config.yaml
hidden_size: 64
intermediate_size: 192
hidden_act: "swiglu"
norm_eps: 1e-05
positions: "rope"
rope_fraction: 1.0
qk_norm: true
tie_word_embeddings: false
parallel_block: false
init_std_up: 0.0625
lr_mult_down: 2.0
lr_head: 0.00932
warmup_steps: 0
doc_mask: true
dataset: "wikipedia_en"
Each number is 128 + 24 x the weight over its row's rms, rounded and kept within 0 to 255. Layers, rows and columns count from 0. Numbers have three digits each. The size before them is the row's rms in percent of the matrix's.

# layer 3 MLP down, 64x192, rms 0.118, rows 15-63, columns 96-191
098:142163156129134095127122089134112171102134129104146114112121094187137100120113097096145144127096163096147149146141136114093128118101133062093115135087152091094106094102147157130108148158159116085112143116097147151128112109155126157150117076125169139132160126153132127138116158111105072147
098:191101139138081075146147131122151165096131129114137175127125178172106133148146140112144110147128117109122101121141130116155138157143123190145128154105170141119143133179133129108108104158138089134139132150124134143088136126141150124178110151114149118142088151176084143155097132126112149112
098:155139159148115151106130135141117175076136141113126136129108109129116147133118114109122133100140144128084114122103116155104106149088165165118125202123156101161165147134140109182091119157150121141129110106163187136067155145117122106158099122111081170148115092108136107120125139141157137095
103:106097109158143126115150141069119122156110139128150116174138175115169128150113136133145113143115108139134104138105094140135163145151133138150120141115088133148148146103127160138154140107081073117121132158115150105151113101127096133129075137163140129133136143130127154091109171129091117170
096:166111128134088112114149124086138125112122133123090102078133117118110129146154149130146093135137116150135101163184106086086134095096094122119133109118099143134100134124101130112112127152143132101129093116166118100129125132126126146096110162175127107123130131100117164174115084113150120155
100:154130107101145105138117109124099151157140158158149061160137132128123123150127108144128123141118089125124135102112148119153111113137116130097145139143154144197135124097113157117135116148130118145172151119107104133120159140118135101093144149145147154126148140138116093130108125144150116165
101:134064175147142103146149145146144127094103126143160187113121126119117145149110094119185118133108136126144126155162127140179178066116177090116131132123129107151117132145131119137117109107125121083114162156165126089094133110122131097119135134120151098152134139128123136152082150152162139112
104:167127100128119118140172142117109080121118111154108100132132145149175111158174143144157127132143143109096104174129080094107089157104099132109129143124088100143145134115124117116145139113118113073092118169099130093126121137117132133152100121146153161136165192166154149091107131134178155112
104:143152112146146135154099144158137121122152108118117151094152136113131128130107168152136121105165121136101101140086104113141130143105136135157216137167122135134120060104146114109159122168152129149118131077088151180127124096202149113142129138168132155144153114137182135130127136113100132173
100:180097126113124117127137094128120123175143173117118108117076079144181136164145118170111130135130126127156130134171119084127138112123104127144129082141121164159146113090066115105132121141154105156135123137106122132113105117151070121105118129181125103115145164121116145133131145096173139107
106:172148093124155104119117132135124117123194152164129174095165109123112111115093166146112135125107081130124149124161084115135127169155138163105142173107128138123127105158141160148124134125062144070101128165100115116097132079145126117106154099118115148120146169094114154069100094119131156134
094:110148131099129157102144118152150103155093119147104123114152144117130142087081156111104129159135126075125121074131100173131095152137156129068146112127095159122103134150110102105103096112142107083122093148143118142145146124064100169138121154096152120080155106120063096145145104127137141137
106:085175149126130111100095155118072132113129090181161110135118118156132153145133157104097144146118118089095097103117129115127126126086098105141142092085169077139134128137148133109113148140123151094130164151161115136122126123126098129101130146137103137152127084117147105143182100156139128092
097:107143119105137170107166116125111098168117155126129161130148126125120126159105142172114099085073127121191089141119157116117182167133113125136147092131110097126088128131115111139157134102132187120140109133150100111100128155124115124110138087112126143118111129139094148086096141115150117149
099:122130144145126153177105108126154157097116150144129106140150130090109166171122149145096111131132063111113097147160129164101118116159153167105138134175082141123105133080145149127114119160148121113154133135132169115155151110125085097125123148138132153131120150113108173103130130134153111109
103:142125127168168157135125110103100158154150183117091129117127116123098114098139156128111148140125139085128103144143141137085113125133105160128113195106157108133136128113091120136107101158096129135105155133130158116124152156128141130131158107120122123128173091104118125133086168121140099161
099:147165129095186133111122175099114134161172106118141147118139117120130152132130151184106104098130115108156126102085141131180120117161163152101129166136103117108132134120113147160139120105131132113143115132155119154127125139092120117138092151108142122116162114154151112133157179154122139118
101:097108120151098123122143138119113070153132122148123159175107102119100172060109098130105123116157130166087160122101149160133105089128135133165089148122143140098140105122136157107131141116104118122100105115120129139147155116129138123138072153109104165104128129127121111134112104121136124104
103:159111148100147133182152076136175125094126129102103115096113090137121123177158120123119129139134120125089078111159148126128122134145095124116137151123160094113136131096175145111117095082132127118124144195141141093087139136124110144164171125126143117164108144142153103138130092134133166159
107:128157101088122083138105169144129129082119135167139105146075090173105177157112104135117144127119153138133146131141100097132145115086091108153160090073102128126106139121130145128132136097112103150135085135192119132125122154159135131128146106116137131130144126170122080137153099096117189157
100:102100147143143161126150144148141166123149085140152142129137104166091132138134134131129128120144123114120125071132177099110129109103106129153120134148147119086123123107163134127103157133093108131124107101141083117114127112102122158121111122102129147158122157155150080096144127137117106117
098:145134146138133107133103134169134135102091081108110140134163121115125126099115167084144114117129148134145141172121120144127119098126153119126156140100136127118106136124117172113135168121087149129139139109131143099167132102144181165093126164124113102134103131124130121147157094165154122132
102:125145154095145110123125137136131147113172094161144170146136126158106106098114075128115115098131182146141105144091107159117126083122171145123136145143130065143130153130162117143119125122118152151133131152082076142118120160085138169130126131079144089160121085149115145135122142103132122107
096:146156140147111109132146155164094141094078096131145098148127162133159120135116098145108141099125126130142167156060126136141107110121114149110167153129112125130108158150095158119087112144140154192137133138155183125145110153132121151111122146147091109130141157111084138102132123130115130114
103:130134112107134086102108133128140152106105101129144188096112124157115170146128125126124124131117128108134131159121117097121175121119149076124168175103122111150132109110126117151134090131089146133125148139118133148149122123144134123112129118116119101137160121124107076100174123122142130114
095:117129087125103129130175139121102139096178125134078143111167133092148146092109102142163153142156143144143127099135108097128148099158112127148131119118114091167154127105154115157148113121053139064094118129108155129100125119141127115104123144118084158102183145120131109129126139081132165094
100:144092161096147166101120098112115139127126141145158112139138144125104101170099120085079124051138161152143129191096103179124133139115132147156159107126120128111143107133148151128074142142149113128150152162123117152143143156130102146166162156144143105142142167114128109141121129154113098116
098:101124129108150135100135128109074093128114116103134149100145127164112137145141140153123114130127125109132128143147144099101105157127137105135124097109131147155122134126146109120138096136152111091128085136101128152126127099132174094077129157133126162112117118195119113153100159146148098134
090:095131131113151121090134137092151133151102124135149133140101117151145113123117133053133152143149132119099109108133123115128129145154107143144152128100157099108100138153144127157146160122097118127145107098160095162148157122181115111107108162084143134156180045122132132152131115107114099124
102:164130117103134186118101114103125150122130144147098114138117144162137096100107165135100119127092142086123121135144158100102143170093186166145103098098091122147146173133152098098153163123111170123087143098115150112092147120117175089075166151166092104136121111116146145117108126128146170122
110:088121174164169140123171124095190109102115113122094160142132127175128082114126102138157158166113126125150164103158133129145120137175109120120116113114095106126128133118127099146120112111109154109143132120101103092126140090112126125107111176121136107134118161131125103125115154111101134139
102:130146175128117122109114163156145111161092147131100164103102138094163105167149109143128096141178132138099119139125106117128080125134131116102148128075116168149120101138143150124130108124136096163112153128109136091157135136135166119153149100136114141135126131119129158132144148124073100120
098:155084106145111122109121153129133136159133131129086138113134136116084158110117120142115105129131144119131134115135142136154106128150120119153104109171113101149143135095094183118161115148116154114115085080078106133131116102098131117165115123129081133150105090119134171101152120135139138150
096:147113138159141130112146133168120120143155162144107086049107142145116124127137164123136121109125107139138135142127087129143110163127169090117162117159093135090165168128094136141107134108162166162092113157157130110117133125101139090123095106153077149139160164119142131149149100159133129099
098:111124140120167160127164103130107104101143171139125186126127131130107180108080128150137098099139129139104097170121080151134158177150152088134101131129124146189166118088117128132101086144117120103112136124138140164112137098133151150090147126148133159129137163135109153144104129137118145099
100:068170121104136168126126147142125104157135103139112129099159156123052139127107129146139165152124135085122123171117118166129133157152110110120134131131156161113126154121171139162167123133091135161132166144140125144142129152138155143108165131140148128152100151104172127123138173155100130136
101:069111076131133172177096142114155098100139167096103104125148115081130105154156155115150152161122120148142121131091101109153143135153082153125077114142161165149123112142153153102100124165111096155128132144149118149133112117149125111079099087148159131157118156123102119151133117142155123115
103:141141157108134140152131124160130104145107164114142149130156120145165141130109167105122142133117186117105132130086097159122130112116156099149152095151144097146128139127109139188160112130142083166164185093133148145101091096125127145152127104116119077125122160115123154151140153146125144146
099:174163127159115155158115143172117077108083120150115099116084131084155098118136163131062146130133152123095143123126154138140139166088119152129137110136085133171106117126104117144132134135151125133097144129090138100152125135117126096051098092106112135117131156083107120178132125130120143129
102:124097115124088110098121108094119151150133127111181157131136150120149154124119089163151170083111133139168158127117121108158107112178177139138120101129092125103111175114128147149137179132113156128138159138092119157157090111090084105105146144136170100130119142141118182142116152174152163163
100:121144172143132085176138088156121168160098098181092166140127123122106143095190167099137109085083166169158139134111159093172104167117144116135100143105106118152132108115147098126157145136138109091125165108121128130126146101089159131163119155141110111117107125145090127137136120180116131115
099:127121112134158131145148163126125136144077128072146143093127149151134116149140125118141161081091147141136135121136120113127090115111134110097129137160110117134158147124117145109178183139156121114182111124152142134143132142123148144185086212128139142152104129147085116162136131151086164138
100:138099133112151114188127129148172086131133153131139141119125095082122135121156150138128086139129151126105102147112102093108127124136135128101119126153129156119170138127141125117127146155137110136084110203120106161128205113120113126118116134154133143148134107150149092161161081175095136172
102:102128132181123122164130122116149098129098133094152152160129149123168123106155121111163137136134142189162164124119133155148159128089114131132100106125102107096128092096130108150163103088144124160129111106125120137154105166129119124158147145155120118110083124068121115093173157124125143177
098:089116137102161129127147124132144158151141154136092099120174124120107153125138127161111163126083187180103107155119140114109122128115114075140099133111107083190138126104167112163142139111148150126130099118112122140124086134111100130122110081138139123113091120159153113156131088137145147165
100:144143144125148141159152118136129135134133120112132120140135151100154086104141092175149151145101090102116091127124138124096133151090128118137122118149109148146123136137134137083130134165149091126113115179158147117107139187075122112110097138133108133138094128134145127126159111178091091120
094:126121103056136157121093142133116129106180151127122143140123116140137160099110137094127124160162093149099142163157119123150150140113098109122176114105106117131125113135128123141115077150180179139091129144135116127131188203141123167121143122137124140094108106126125090114139122138176131120
096:157117141121086121169087153090113174147125114118124182132096139129122121131144087130149110135120121131136140105174122118152140120152143143140101120070129075164099132139127105112149157112125126124127154095142141170172128118142144125152115114123129105144123115149082089090097153112131127125
092:101162135102110143134123141113145111166135137124124124145146130161126079133165117147111130144100136121099156120102180104097146135099128130112111115130128135125147154144077139151154125140119113152113119088178095159167097104103122135148100134118160098194158130128159146144111114143134097183